config.toml
schedule = "wsd"
decay_fraction = 0.35
decay_shape = "linear"
seq_len = 512
steps = 7506
Each number is 500 + 25 x the weight over its row's rms, rounded and kept within 0 to 999. Layers, rows and columns count from 0. Numbers have three digits each. The size before them is the row's rms in percent of the matrix's.

# layer 12 attention query, 192x192, rms 0.0976, rows 16-31,48-63,80-95, columns 0-95
076:525528507443481465482558511477571456514450444471486508503481511516520486479463536460538538474538479531481503481539504500492513496479508534425479513493501523482462491485456527540480496514524448516467497526540471497504479497531494500461463499532483506495575498502508509489497518484454469465
071:503495484516516506527453491535440493507532517495506482526500475492532524487523492517446483472474504461486524527501469469482459504512463495523483482528512486480544511491538489470514527480468514469505490475518491537504514513448521471490473504486510512485500493521512462503497489515490487520
069:547468492487508516514484523461530489504448501504535496474500495489516498533479500435507491501500481510495494509462539483526551495495494479490515544464477530484489520490498502503511481465528484503508522485530458524516481512545482526542469519522479513543516463526482495501546471455513485471
082:505561502499519501545491505534487507509481468506498517524550533510449498493502512506454546508496508506520516494498482475484484500462514530556496471499513501503487559512466555526494520491528472496518517506484524536514566472471506455450496497489498504485480470513495514517467481541465499514
107:473484503477466548498542500523481515495451516518492463461508527516481504499489527509509522486455457537505461513543485478497511504462480513529502477473475503455470490459458514479492511516531486513460467536564503497492438480536500486456478500491487490449483509489453469478526475480502528456
114:500560524535532509466470490524536468492506459474485486530514549509519511515484470476497522539489554492444507512494510532500512500556564488489470517480515498485555500511504521515508523494506461501506505545420492513493556497518467509497535507484529506509534511504494524485503513541459469516
118:488503481549549501506519508508472486502547498496544526488530477473476505494561517550520493498505520487483525471473501473483508494553483489529523489516494499494498476485505514490527508531515481469497488487507525497507537460492497473477488515478499533472511497505514498494491489551497509503
123:509492502529519507487537518499519507494520495503494530508534490502475499532518499530497486470519494486476484445490464516506448556523472510515504479530480455475499503516480485500511510470493478481466519488437485451496568492440501493480470509475516491472469488513521488494517503542540484513
114:474514542457521515491456515521470491508501470518473539557495527498498572489461524526458485498470467546564501515530515479515453506516517504487505559494493544477499487523480502504487504502525460549533521490552494507518510490528505505494546491489473497484512477541540521483482510489462486492
120:529489499500534533473483484497484523497493532490486524519504528489486519486546522541541526463530503520505497517481459486469524522537499501495458466521514506509504480475515493486505483541459516489532470492525526504528532523462500463531517492474508488536512542488519545502520496476509504486
120:521509455472501459485522491469478489471480519500521485526476515548482519456491518497539494516442518459498510484462521452454526480495503503461493457510497488485453469473525482546480496532475555506523541495501493477497482495516490495495494506483504507505533499496527488502512539562496526532
119:563494506499510508496494475520503542496472495483464505512521536507470515474434466486520535478495566503513466495505520456479543550530506550501583522462500491476503491481525498511521525481537499524518535521477499502516535515529499491506490529533478527501494494517528519500507511496485546497
118:474505512499475510499523538453502480438522504503508502494467491502506473516490507465473517511458514516505484498475502521528491525493476497475494467520483524502491541489526480453535490509502483464483478509504477500496505486491528478493510478532499495540535486477531485524493497516503511438
105:535499478494497489483475507533466492478513522472471516521479473515465485441492511499554475480459479545516494451474496474492506479462461507517495504509480494487509521534519491491441502461533520512508497475503477526522477527490455495515479462508484476486508511529506482502536473496524498500
109:513503488531498515528524519480525487488519516516529487475524503475513471511484466529488503547495503502515519478460501488507560471472503466558493468518504478465498465515497471489523493517518470479488542527535479486501538530508519518482493490461505510524511467527538506514493518509521552489
122:519516521511527454506505515488486491525489474505554456511549506504447480503510511505539502493507535501494542484472527503507460476501480498464481529460523527516495489480474486506523489522527490467512527470443482534475535486475521516540467461501478529500517483522473529507486544513491451518
099:495520543448471521508581447510559460473451479499517494502494468485527468477493504479525515507537503504503482476495500494531495548500530502519505522490473524512452512514473503498505521472508503506464506505501454556521472496510479499536501524462484511496514522487500490497488508511477522450
081:507452515474509471479477497524501489462522530517494503509474501491483481526456525503492492498496505486470495539512468478444475466526474485465462495535501475519529496528556499520494512493465495503533477453490499508488497485456504469514488552485476485520483481507499482542487506502520475525
096:497527450514501517551472489537481513552518490480507524492533479536497468485526503494482521479510500482494543489522516525499503522461485471469541536529496492463413491524473514497506520473491490501495467485534521509527483514506562465501456462501546514485512497467470545488467505471495548487
090:495494517510431551509500463466477529463469498468490524481519492531489504549526500492525552487502501470499463506493493512453499461494507511501473557514527503499504541472501500504491498527493473545527501506494522462497512514549462489520490482484504489507497472489504489482499454496480526534
086:488512462450496518482507516477483489509522535528474540504467529504481473531529477504496478467474531489497442485462518486482511484453517513497498525502497454471447489477489459481470506545481491528482546549506482467499448551502483478494507469559497494538533499512445499476501471485503479431
094:532507490478514500519534481505484485469498474521472520499495519499462508480502425475491503462484504532486479471476522514465517477534494497483507479549506505498512489514513456518480502446467499510509538499453453488536531494496506470462525531514554552540528458550477502491471478515484441513
097:498483517517509490475493491470501478494499492469499542501468555477504557498519493486468514506487515499463504489457451510445472500551467475440498485513509488502518512520503495542482505490477473501526508498478496532477545493529473480468456537473531490492521492511531463531499464529480502472
096:478487499499489508523501496467511519478470511484476514455473498443480519523499511506440527487485507519494486503434456522488448503503450536540477493502496481504553448522474501516507505470536491489492513498482469479515531482468451505521485489502486515509484498512461509514499491546470489513
099:523508506477471504501518510487533534500487504510499510493451497491494474480471522475514494488520520546519530482514447489459481500512482485516447482584502511530511482511518445497501510517478462468519499474550496525486517516511496474496549521511486486504487499527499484553521450477488525489
101:510493516512484507505537496543466419471512512518497495511492493513475489501472528535430507485507477518498473485558464485478486475488500483501540475500558517498510525473491453481470544500474453480482482501527519504559490498491541463497520481531531534451535550491551534502502458505494531478
106:534459519492472483492507524510467439520479550473523537550501476492496516484457520451499502510470525518516535490549494458454476459515461482483523447507520496498528505536496538515509455516477561435530528510494482521512522473510463493520507456501528496514513517509543476517515499533532483482
090:542524489527482491487496478485499490506504536527534492483470514532484494471496524495442519556465509542547535449514536526500534472492509485491479504531493507521512475497507498475506530457519529504525481474505475500468522517506502508513448538512529485499541527468543483484500513468481522478
091:494529517504503500500497498470533485459501510519452516516492466503488527524485495481485534516487506530506475505455520513533498516500479464500470470508478424460488545563528477489498470466527507501487502510502481489474475565461509441460505550520496470508522440520533476521522511498529485483
110:471493468483523484461506494568514494529493500504489517538513493503506458465504518512493455525454482517539531528472489486496493539461446485480526495471491530474439479497523493504504456475475520498468508449511509516508502518469490508499503455545504535523523527548495504497488498467552522501
090:496500480503484499601508486483487544465492485496485446535479482514501498510532530507484517477508526498529527481537476514556486561498516483521535518508506496518478471505484537499498542482505489514464540500495546504488469516548531501498496521480509540480453477472531511521481508507497546527
103:514504494564526467460515519482502497526519466485497489507455579543476478534528508486508496517536494526469461526512506512482478504539469527490479492493476520550503511506545461492506477533515511517464495514509523560509511516505513536539467489482535498495505467520456490519470528519531471502
081:512493540464498473467548521458515469500511477472477506466429496485486503466493513494529513525513471516492480468516473506506496480452510476485481498508499518502459498514454503502487476507510454470471478521495466492522502481532490514550492526537469507510478467456494471522504466495509491486
106:477472498507498532475477499518483524536508514523503480544489492483564495483504443489514501483524499454515553535505511493465472504548514484487451511513487496493546490481483502503451503502481542476528489469497465498496516519499498522503493511483543494530477536492472456499541524498480476533
106:507497509533478519543484510517492508512537489463500523527550478502474507539513515505509483515475468479495462494499477504544528499459525498522483513471505491506473489500488531536522523454492485459527487515495510519503490490521515490495486483510521487456548468478519530500465514468505541524
113:465484522488525488496532481505506526496502529495528512485485469504509541507513482468542578535482526491489508461499501495461510529567518525535533499472509474521496524499488508509498526480471522488472521551508501494496513537473506538481485552486513508485476494543501509463490515509459487488
115:520503509494481513494434519482536529489516484503470454510491534520534444486517509501500438485480505500519515470493499542506527481463514503468486513498463510500460488527542506523503467512501555504526530460530487469484478516528527505472555487517478513546517500477482495479500529476521501500
089:494472485460508498497474461499517484530542522520474547526521450491539512491503476544488482488469492566505491487478454478436492512505480517457505551501498556477519518536523469485466486460450486484487523481476468471514534546524488480493475531489515485514466474536529468488483486484536447532
116:484484565471532505474498498452493528472447507490525501514487510479515515500514488481515488508506525495489520518482516510486450525552484522536471499522497537513547512486523499508479451504466514515497515543480493520534511483491433527473520512495519486512508488481499447535528473523457460493
093:478506485495503519494492508488476477544475538518509516514505460508486527523536492525515460518491501499498493506498468511463460484522447496497521497522529497519496488525468499464404558512473561473496503493533532479492509527447465528523495474474551471520512539491496507524482521521509490488
092:500526520493491487480500439469460448490522462504454478468445521498498509492506496541511529466543474504501540502459522495510491490485457506517520510541521476465521517535463529528479491510484502486487474547545545507499502512493483458509531477511535484461520506523466481526470488533542520489
098:502460510467477493515493488468501501547505528491501485475486507485554509479483480497492562471524531474497458472537503500460485533506467501533493503524529497486492514503470523427465538497434468441490470487494507496506560502499523511504485517498475487517483536500497488495470465511541520531
086:544524491489478546495494472526511476483495493494535528518506510519513525493456495505502497513492492479483505469506484448478536496507513492490528543521488447531508550451514501511526498514463474517490473456460517502445484540498543478486491524514533481482447487484551501491455440491474500496
103:482450517459490487476546522512512449530480477528478468526501524498471457510511513507541490516502526542515529477472545490469452495528506477500501458488499508501512516539502482463466518487533543523476493516516495548508515499492490538521496514505513529493529528518488516501530504457486502466
100:481505513530477509504515475503494518495476507492481499508487519504509483522525509566524529497500509500475520526450509462527538515485489446511522519494491522495483472471504513516494485445535537463492483500516456549515545529518515503488507519524504527465510498533502492517473469462488510536
102:539550424521480470526489504479480510548504479520507514497513455502504477480520481495511494491493473504517542502475517508543478476435480520526527500522462492484487514484520477468441476527454526534473518502528573511486497501546529501480482491478506527541515507499483467546479505467528496503
104:516513512470485529509517534502495504509469489479508464495487509507489504511474487500497536527494491514504511468529502521493481534483526533535544509525461554492489514489531517554504481503509476532490530534467512497494441540517520423519479529516502459500482515523462488476507507495511509488
100:487529525519502487470526490470537561520485497518516503492476508487495537550471521496541484547500473544519497502518516513516467519500428547527528508513469506451498516493536506470558513485470520516482523527514499522533519506484525496531475468563525523473491494479468495518503480519517496523
# layer 12 attention key, 64x192, rms 0.0994, rows 16-31, columns 0-95
084:511514471543519477502477494518495549474508504514494482516517508515492487512477533521506480555471495509526494516511512485528517505457502476521437459452483485493464455508517468479469529477553503479450510541490516514483480507456487517509496504530450483492490486487494539490536531495517515502
089:471497467534510470498495538539511495511517519499529541501513495527524517454505508543506492521525535478483528487565468500523475465509491491476534539534527493517522510480523505493537543515494481485531501492511586503483536522501502482478508524505556500452511487503489471517512511522465510522
091:504501509515495479496482504512494500517534512447476501504474500549533570494492481468522493518514486521476532469491478507525507477465528483517494496460471518483500510505473513492460524462559492464504490493483491501497500543524480484503483506513441455543495491514479531478517486484518487491
100:470510495522499585523505491464500485491482479481448527469554521524517494494508564502494483517497506543509548449510508488461467506518468475495523529501493524507524504470531521544521490502517519475497488512466511481459517473478494552484502505507543515531478484492489533481467511495506490536
103:523487502499456519509505498507500535457510535491483474477441462480484516546524500502500503511502464514512465500522490504496485474464478498484516476507471505475447494522536490468503480513499520468466508502541482504499450517493469489523466508474465504493511538500500469506537466476515517516
111:482503488500503498477527454519458469494480457475504499520499511502476448465515531505506489518515508501497508522490541499436446512527476489514495474473506548521539480468512524529447514508506511509523465496471536556520529473453471505460521519503555513522477466456512544484475531507480522507
079:499534530519483523484512488481511507541544467497515509536490509521518538520490491540507495440515496507509527487505456516476494457482484489487504482527523501506545517490513475482526521505515453470483520502532524460463487489465522499511476505503516533492495493531572511521510503552527512514
132:503501493494462499521515536522531513501544515489493469523518490508498519544511508467502523533504474486497471510495494458558540499451524461527510489479480481489466508483451494502488510512504544493517511493533497495513474544535520498527490511521456505496540514487442486471501460473540514487
090:509458469533549467535552473483501511474485508516512489483513533484443503459499469498483496524487462502515458495489516492496535557499507482569476494461523510508452530503499485484507512473527490516476538501524482487455503516520483514475503513521481526542503440511534485464508470514485515494
100:492498465493495492474497527548518495484507527490501499488505490514529488547476522519508475495478492490453508501510516442518487466454504481530504493459498485481498455526560525512512502488460528513466524504552463505468455510530489477484476528471467501512462502486473513504504479518513536498
101:518522470514504483505522506458512505531501523514480471535474504488484490552486492449521517543493500494477497564498524465533519503462506526514479555493509549483475515555475532451483402480500536495479490519518474517511457543522493500491516458525501493491511509524496505496560498488511490474
091:526511501465518505495535508515513490456497541469499523495475523525492486470504520478522497519478472518509458477468501544416514537516462478509526541518477515500508539492521471520486489476479520462515506525454514529503512547462520458508516529532503483470472504534502465507524504474501450486
091:495529480500485488501458465469524486485502468490530494461524512453543499495508526439487464538492491448470483460504505466559512536511486515478477526500528537507504520520493482491515524448483484529490484479540537507552521475570495511468504461491493507463453494527494513476530510554524491469
102:531514549488497469492492490525497509506483509502489541489448529498522487507511516493521486480506477513512497536544514480503484509485462483474516524524545514524505514502570512453479522514513538523489520482500486528493518481520494468529486538516532537493484459501495497509472499507448508528
088:484481519514547489506516509542486483484512528497506485509493476479481540550518513496514515537452515497487522510486452498505515460545492488474508485509504483506514542484517522478474469495503478455498503518502450523488491536529464553545478491477520446495530499477526511484511488488503517554
099:558469494493533491495510507498499470466488502527486479503474445484503490479460488483534512513543519521501509512510482496481485524496472496522487511476523503523464496511489442495497523480517516510508527475460534500502476488488467465559468501505485498532493522499492477494515538493476495516
# layer 12 attention value, 64x192, rms 0.101, rows 0-20, columns 0-95
100:485491492514461527527486479490474508489507492412518464495528481509492474490510459488479567525504500490539498525503508513509487443503468525501510535496523513427519482513524492457536497493485477524504494505502528486467491454494483483532455543475512494485490488522515498535479470521470468466
088:523477488534538514482485480502510450520561507464487502546478484487459492517499525499500513514537510475461528515506492525502499485488497478459534521475483509498462515536480514509473478484488499508492496500503524484490507511501545466465524520484517504515456541523510533497489493527502499492
105:495457511518517517528503516472507502504490487510438498484498504442534493461489480535496466521465523482503550436517501458501507518519479480548492510499504486526520500508517501490463475472499520486500459475485503481479496491503507479479484490484485479516546471489495511485540482431514535491
098:473466526549456512493500493484503485475500478508451490490467504480488506474511463486442525477483523496509528536486467515475479502496491472509510481551510454519523488489475470503487470465445532519512475488502497514490512475516507507536483492495475477527501487492440530508479487555499505525
101:522526482542504476525458507459523470491476491530479541511510511477533494499501497487493514501510464531490533515483470491478505470486514485487566477497526525469466481516524491519476491474547536520426478435547484544521471493468525508485518516484510541471506547521484515505501523491504509477
095:502518457497483487520507521528506513502500445471484518541454485522477473523540471512480490458499489488521523476517558436525476503481499539524470503517543495473519502483459502504471480486543527528517520492493527467479530491499564491498486481510430497517502504495489514450534535508504505525
090:490443471488505530451528503454527494475476527477515493489518487492505510474501508473507484481465540525514503497521451498481533542507481548495513572540462463485484508519554504475525483519476528462539506495514513502479469544482531497492512537525467493517466489506495518506508506566518472482
098:507482521530543504460480526458478550505512518495446505547495482510474482494510480490474518526483461456492532534517515506500511544490480434533508465461493521513478475499495524501485487501514493510488479500484460481504465507477499479480518527502474495508510528518480495520503481507483473483
096:507514522500532445476522481497523514481499476500523452510493513508510472501512505474514502503494483497497522496498466493474493462547516479472454488487463474506503475491504484511506515505482514502493517508457505523473455507463548487529490517539459490484477456507500505501525491475550531474
102:486504513504519483491475522483515491532480528522491461497482494511507487514478492502479511565534498531514509447507543518507488464527460493542538481497505545507498510498544495493519506527493455522517505488513517503543464488478480503522481526566477503540496492497507518508478460515524504493
097:542508508452479491520566513497520499459461477530476513445548457489512524450518522527535510499483515524521525505498462536521507507507484486529501504520524501489526473502526482475491491496497540491470506529522519473487527546537502498499520500518494512487514451507495552521497475518520452474
100:489480556496493521499496468519432480480517476486521474523506481507507506459484550502542507519452429559515485532536505484504530522513460492554500483505545499539473509514491485536496513514524489499484551521482496495521521522475506491513478498519510514496479482505499478504494488511493458512
100:510517502531470501502491494456483518480481491467493539491461477510469524499485523524512500508429551529523502482464487507499488449522478508532510521482482528470462513513501455532484512499551486482481529503514488526512502467523485485462460490481492517464520482522575481461500427536438499498
097:551451475468521514478500507466498505518532531532488467551483502484534455504520513512526500472534532527470524468459527528487519510518527486488498484471511506499506461526482497464504550514484510501474490513514530507487499496434486521528520494476517523494533507509527479520547557515440519494
098:488499473485526475503537520523490495497466474515512451442475569486462511528566504531519504469481478518535490529483520496459482492531461498540469471487493471507498520521526502452516540510522500516482504499498498545495521507528542558465481525489510516524487496475492505499484459493491444473
097:520513522519503430445537517495465527543482511519525542505486508478514547526477496527545497513559513506531513482506531506511494510493531540497505491511525516495465536446470484489503490510493528499503523491518474495560485528489510502528493513501509466472498536504467491531524499502514487513
093:495485494498500468520484480495482532512477501492521480555524499510515530475502550513514494472499502518531510484467464512498474493479494527443514493488449507532522515551526498516507487495534527528536447506495534481470507498478482456498523521523476442478520517537483462499505517515550510505
103:513473486539485493469504554496483524468481500467510554525519488469525557541459526456523509539454483513498474465497512482511513531526540472482491518506485477526531478536467482555512536458529517482512473522486529492519495517496509493457497490553518517515503487500491488496520526499504502501
101:479521501527514545499453493486500497489533480474496469441479527504456507501536514521516478506516523493520532519534509516471542455472469497487482528538486524541526506506511467505517504496526481509543508488491511507473509495513489513524552503483460538469492514472472460490485492547514504506
103:461529483503496516516527504494447490501490502517514521484545472489507489468499488510467463488526521452526512525534467494511483488520496503517535511451516460502470511436537510494489524514534503524426501494505501482523497543478500498478488488540448490480496460474513486486488512498502499515
098:502513506563511498502487535504477448497469488483525489495531512574484486489528532493475575484515521484519493507507525512528498498477476478489505472503463457518505478474492527459461521488492521524539461500478494541517506536473461490529488520460479467488497545521493476471512521464471508528
# layer 12 attention output (transposed), 192x192, rms 0.182, rows 0-19,32-51,64-83, columns 0-95
105:505522487519497484507513532513512482504501515516500503474443483478496454498491486558489451546484537479476509479506489525479536491503486493524470491496512469485497484542469476488437470502513486492460514474490499502462542535482547480531493451496517474514479488506530554502498489485501522524
100:480462523533481490495465531503487503467469535526501513502483483493522538481465502511496524467508510491526510505508473472533504502517524563476542505500481475511522538464522540483482519463494510490468540527518505470514465474530456499530534491524541469513512514525487551483498523506512554523
113:497491488509499525545480475502461524491499506476530527505500501481511528511487522482514489482509452472497442482527499537522482487513536513483525480461520562537468525515482493498512458475500501499523457502523497531568456449477503459515533540520482530480460501520518498459452553480494528511
107:486505466473489468493451460501508480492533496505511505514495478489534492513517497487449495465457520464505493493506503450499498526513462467454492525497485464517508542447487533505500516491514487482539500498541473525533501519490497536463481496508524495518521542501559503473536552473538511467
123:445500508451500502466479536477547466452461498520515553493513511488512505493495518446507474502507508509553489477501488473536486488523537470517529534497492444492498511483511505526551490508489481498474494559478530458462509489495535551542499497507515473516492492493507528497561486482522541500
104:534469486460502516460514463479469491547507521485553447491441562476494463511498503541502487473493543508477476463503480514478515450496581505463471475526501489502534536520468488530476488467515470465517504492482496525499517496502485509525492481489464473508489482503488533497511474483479469471
095:502475517471491442494544499503460470558521451529456472432469475514523542540542500516478543541478503487494456511475532487519507523499471543498480533531499471502476491490485488526499507481493532506489531550534512511482491488535493481494508506510549472472496499535480458515517478468510488526
101:505511488515489454492480525473462521500457511479550549507498497528493493513484507465547493514493517499521464470492487472436524500499505557476496479465501506491423461510456505478514507472476485472460485500478497508491532522489485454515480456516516525537473460513514490454496491477479522521
104:439520488495523497551510494493476443523503514509487521514494504510471511461531494521487482519466484491503501466476522476459495502487466496525514526495548511542478525488471519449509523497474519507501451522532477524505508493478460509493514497495496498490496473532508538475465557498486512525
113:495532508468489514524468511510493478486527507464466528508522502510507498472505460517518502462497489486513522500528464526482480537466516493473534487530514495481480490535497444512506497467476565489505508468509491516490467527501494491512538474458509498504490515510489478515465570512488523477
098:531511521458483492506531493526448520497535482523525502497493491539467525495501488484465517478555506515511448491514516499462525483460473477505504531522519500535475522524493451487491528528504493439490492493516533540515526486480505479472519536507537475495501507534505554506483461518535452500
102:512489471501496486505537519500520540521511528500511546517510516526477498487498496485512439497494505521491503525492499491490470510501490479505494510457495527510481494482470494504506478527549505486494516515484514486473501477497493474494517495462434481485483524483468480520485519504514504547
094:519490529497533522488465478499517493506472498494514527517516531511520472477461469484454491475525471514481521487463465515491516515525491516504547517515484518508472500498433494528455492514500504568526472509467504469534502534506428486450545511471539503517523493517467512480512483505524467467
111:520471520488545510533492510548481453504469474469423519465485479476476491489500474494489473558453533522461513473477480488461526498509485507499523522524524466493513528533505469476519488504537452555487487486478458514508494524536520460505463509507505511501458506458523469509502525488540482466
116:537502439475516478525507511463454471488553502501543501540502460538471498492505499512510504490474504504484486488452486522454537518472534489502504496500476458463473473474466465515483502487504499457502492517505508521518482485463482513518525489495525467500500454523529510464500511521535533438
119:514471488489476514480475509504523503426495495508514455475509500505498480509519553468516499490494491457491479500514482503493522483460538498485503499505498523486511500549491484474504507490458500521531473520509512499474500470553510508461520498512487496544488493520486488505515478488513481506
109:541489500570499488458438478523559513516453480502485487486539526486477450504555463512490486513485509470531467517513514480546482539536493468498470518519514508510504458514469506474471546500474488524524495451504508510472496527505486510529442508465459546510493511497511522557487477522451525484
093:476494524507514487478555466455488514492503507517482515482471499507523480491513506516484497446484485484477475496502461555529510455497505511508489462505521502509486496476479555530509495503508464502515496509463466516486464463504471514495497467494508483513494506456482509490468519452475491526
101:437531514498501530468503509481543510510478512521488473532414496539501483488477543501507486517504506497527504497506510490511569508473492500456475501475509486493512491517526505472505492478422537507534469531506496491491524521520501542509510539512519497478535471515527475505576524503522488486
107:528487488513505562532509462488500520512513495459462509489503488484498496497487514518496537492474513499445531528542503458492481482535472484457480508522518544474505475529507513500486487481518475456569521493473524524503479468494524452510495484481507513496503526469497539467508510495490494464
112:521501461538479497519514525465492477492414477475508520498519470502532520524505529475479504534489472469507495533488553476492491492490508542463552486473485486509527452475509486449510500465495510539544516510494504481516475463525530519475527521484532532484487505520537495456517519545532513520
094:529492500500558482515483491497538484501519480459475491498489487483497477505523489530471525505487479491518493479504525501447528504448478487499517492558509502511521491500442517504475458532503484519497486515463545482506445486513499499482504505519505534481500426520499489544487467531514486474
103:522547491460486520510491525498502498498471483548482464536481486518535519501521511565518470453467504545492517512502467454473523489484505487527510510516486493485536492501506465487490506512475538512521542499512486483484465515566507514463488476480519504522490509467537500500520519506497511531
098:480508543486493511478518487521505503517476460537519480475492499497484477467525477478544485501487506542465480496499495529545478511495474556502510461516513504519498511522486493536525532511463517517454521470495520485481517495518499476522511526523482482493467472450475519550510473548480489487
094:537492480519530454511531516484479526501542528537501464548476566498465535533515522544520491520501489526520517527519486452511525509531453518556530494530520447467521494499518524498496501468495510504490481450482500508508454515505528467480512485492521507498458496453521531515480487468492506505
104:455508532480524471468474496543542476475488521489491473486544487516477521519502517467518456518477478471487466505498487500481504490486461498477493507485512480471470512482522528534479504528507475536473501466502495473473458571514488523449521484517442521469485439521533472481484528502527494525
099:454532490524524519518486509512594497451469479503495498539508517473497509453473487515501448458537515506545514489522481489490497457480500509462510500492538489494527468474501509525471463485506561477506486447494477481454491519509508516509538514514492500518510518479538541481467474565509521545
112:483499498477530553505500500489464485500526472517425448493518479499477471535513448511501519536521451534459483530536489531472535506488455500502510469524526511512501521512494490480508462493512500535495508513480521480530493560507494443518481533435521502508510529502509474511498518544512478485
104:521492448471478460477545512512480515534497521506468502565519522491524490502464471499533510479538491468509514473470529516502540533486538495504501520519500519525523487474493511525518476519524514461525505538518476489477508557451516519484489486532527512494496484450484509453547474495476496477
091:446469446513543486493528500482519518545487458520503510469516496470480494547525445507500504539467512527497501497492506470501513529482487478520478506514518483520482498471509537477475475494500469527550467540501518467497459522506438484483480478547517469517530490514520481478520459514472490495
110:498480495524471507519480525465459454462534504544514490516494497471474525505484553510506504519497497515474490491551464497533460542544521483510515514521489503468528486518506522501493487473496493500475516513567510517486466501488518512533485505519501525507500529462489502497478523510508504496
096:513494489498511469477456470480491474517474497520488490474507491504479474554477502476513517527487478466525448457527523494486524460490517513480509502495483483468499530517472502513495525499486458481465490525492565534521470560461456510502532513496526518539548477535531507496489524548517523517
116:472470509509511456483530526506495522483519484497488467470537483515471531494502488523512482499512531495532468509499512459481487467502466572506514513446490479485510474528514482442497507500527509476491525479489469500483490452509545521453485505535529510496504502466529500525495502499517520489
104:486512500452442486473502518509502536497535484513498501505494488458505468509514493472515553494472503528478526494522498558520480463505561480513523480536465500478484495500489538508500522519502503488475503510482521438495510473466510490535539468469507499481509506515493477521535505553502503453
099:476531500467473493455523492481516501501527487519490454479498550473506505470503514511474484476507464457523505517486489527527489425543511502486497482511521518489504474532496522480504499503458477540571469460449506473517456505513529499484496484526477524498495516501469534519500533450509522499
100:509471454493474478496528497462524500544468459496486491522527441527517495518492479489498480476487567543486526491463503504518507527488478430511496499515461484516454513483495484509524498513545516474485492479487465528494528506490520505529551481471494479487520495547483534504544500510480487515
089:520538504490514479553484468480531500487523516487527505518506509515486472499442511482477477509520465494471505513531502429451530481507458518507494476478446502533522493467531488499485477540471544477454551529523464453501457479512495486525526456532539476475526521466490493458516497464528486524
114:505516484468505492480458524519500535464502545488505503571505505516493509514481481493511472517486519517478492482462526488463511545501471505476505494476484508502498437495513467504476536546514490489481499524479521510485509514488487518520488475543547489486544510522477550483513530528511541482
091:517517509516471508497523499502496531482538454499468521492487502486480523464493478480470512518486487543488482508452486498502506475491480515538474483482531521499513486503479544531506525538532496489538478481548537465519453559528493491492511510541468496530526527514487528523427503501482486501
105:463514461552494511497503505510484533503501502502508498488512471486523523538497497518493500497522479512527491474472494496515479532470515515521487454469515449515513478451504507514535523510505517526414467527519499518476512518490502531492461528563539483466445474554479533540505517509478485534
088:534467493495499524518534515536489488500499519522481540536551461484478552484522494493545525476530506497536464532514504477513448515537458473521558521493507517472494508500545458510494491506539513502523535520468492499494462438455462493502496533505479539509505507526536463501487495505528531558
094:487505497472492502517538493491510514534512501482516528505506507478489530527519550476471470518495495492499460475477489506512512474494484467513453513462558488489473497512504491487498523483454469497502471494532506522489577501495516477473533502494497489482491515503523509495420492554520504541
095:513540541481497513477513519517498481514534489479468534500496504498495447483502501496496503483501504544485554491493524523480519471501471475464502499516501485481511441500540520504443534512492517480493486520484554512457515532499470489466483547463525496543500512464477516501539480471517494457
105:529517493535474533530485529494509467483491487484483547480543501496460526486499519520536548524513499541497495454496481508455492504492532472558511494499558501505494518497491478482499468497564437516499479505506517487482486497493467451532494480475426517483479466511478482518540508519474510536
103:532521497512493507492475524529469497543495477519489498512510525494507474507481483538536493499538479491508508542496549464463481498472463499496478479429467521518521473508476500504441495507528536497563476488513522513535490505492495489471524485487479540514509492478477475463509525550509475511
085:527475528497498518465493493508495481468519449505486535509562467537521535511465489483482526459539505495529501490521547570485500470500486464501446472483467526472510489463510492472456478483502498494514490518499498510529524530484508490487525492490454524525480484479485509456511518494513514503
098:539552495477532508487439491503504467526495521526472510510484526522509466491518507501501475529476518512436526508473481475497519507482525468503499484503519524522493521520473524519473499499496493508489517480519442489547459533469528460471481534505499498471508515521491489513538479476518490487
086:525527514471473527512488526524523494494502507488476514449500516458462518531507484535516506510482486532547494517470488509500484478533511481493493476509504509507572527468546483500485527540517530480551487464485500490504441510479495469492501522545502532471529519489505458526553501516502510449
088:454465499489506527499503507484473505510529494516480514491475511477515492519507528478519523443551489485510506519466476525502526524519500468507499522505537528462463488501519488547473478509471533491512500510436507549496504504481528472498516489493437484499479490504491443520500491524497524468
111:509526515501473513499523505505482522506505463524500471500502468503514523493475504518484547529523505545462485479513506462540504483517488500555527511496498487535501562460552488491505458517558475504461555502517537480463510498512472530502497503500481505452511514517481524463532474501503469514
084:525513469468497502476485488503472541502515527494476522556498548496516469505506486508504531484502506449495485496490493485507462438535526483466526479443520484516515528499504454516508495584504475477527518522518492438465501518482482502503495484491484515478495521514520501496563549491488483483
118:452463529479496547526523463504480500497511513527498504493510527429486531533511491529539486512487511497520451513560513495496528518542482505516542540529486486503496494501558474476520494470484486518533498508495514522500479517513486537506462502500511499463488482515519475493467475484472489487
090:479499515500496493568512496526482497483507493512555488471483523485491483556480543541526490498453495505500495495537530456537504518523460484538509467455506471503524511500541474512542490550506473477483503478504477537514476492502482499526497493526467462506481514484494523531500521542503538507
088:469511424507476533499479486470507500548467483560529463485518528510533523477490499491498479493505489505490540505500492473551480527418478544491501483493435515495498479479460497528518508501493520499569487506503533482487448518493480504489519506489454489471529503505474499492496505544503521530
094:475506553510540507457463465452487524508479518515489525474452534490497506467507539493528499486550521502537476511532485497498520511464439500553494490482523526508487509494564506481501474512535480550520519483504518475491526458509516503470467502514507484510497500457506417498480480495506450515
083:461540510491494491496498456504495499514535508500494504496453554470517518483504517519511463495504499533492509487506526464531493474500539511485523511529501462522488522492572550515524489500486496518498487513531498514507488498497502492501510472494521505461499510483539452514489431490521477472
094:479517489465504513529474480502459505500526478530493533506464496490486505491492539500542490470513505518521547514489470542468488502441483512474541499478498547459451515490545521480494514478498499483435508523531549490480511534494521539494518551526490482571481478515540517483540480525550489482
096:521495459473495519494456488510531497483496541484462503512486517507505493514479471485494486512524455470484500496486516475484523489475499469437527525474492469502502520519540506500529467490465519526524482523554496513515533524495557491509515520491549525489515479530506498509577480510511468492
112:475467476496472511525501494494446526473462482504547514512575496463469524508520482515482511469516466499527473525528484468500485450501523526514498521507505492488496504466454469485503506525535441476514500503459499493481484446535439463509452499459465508543487488474482477482485517519505525565
100:478487524521527457494532530504470503489452493537533465494490517500509447493491494496521504493477497500546489483486505476483511491465545525530493510489502498482498468491502480499485502512528454494399507521498502509511451522480508533529547497479471502524474517509478508486491492457509494508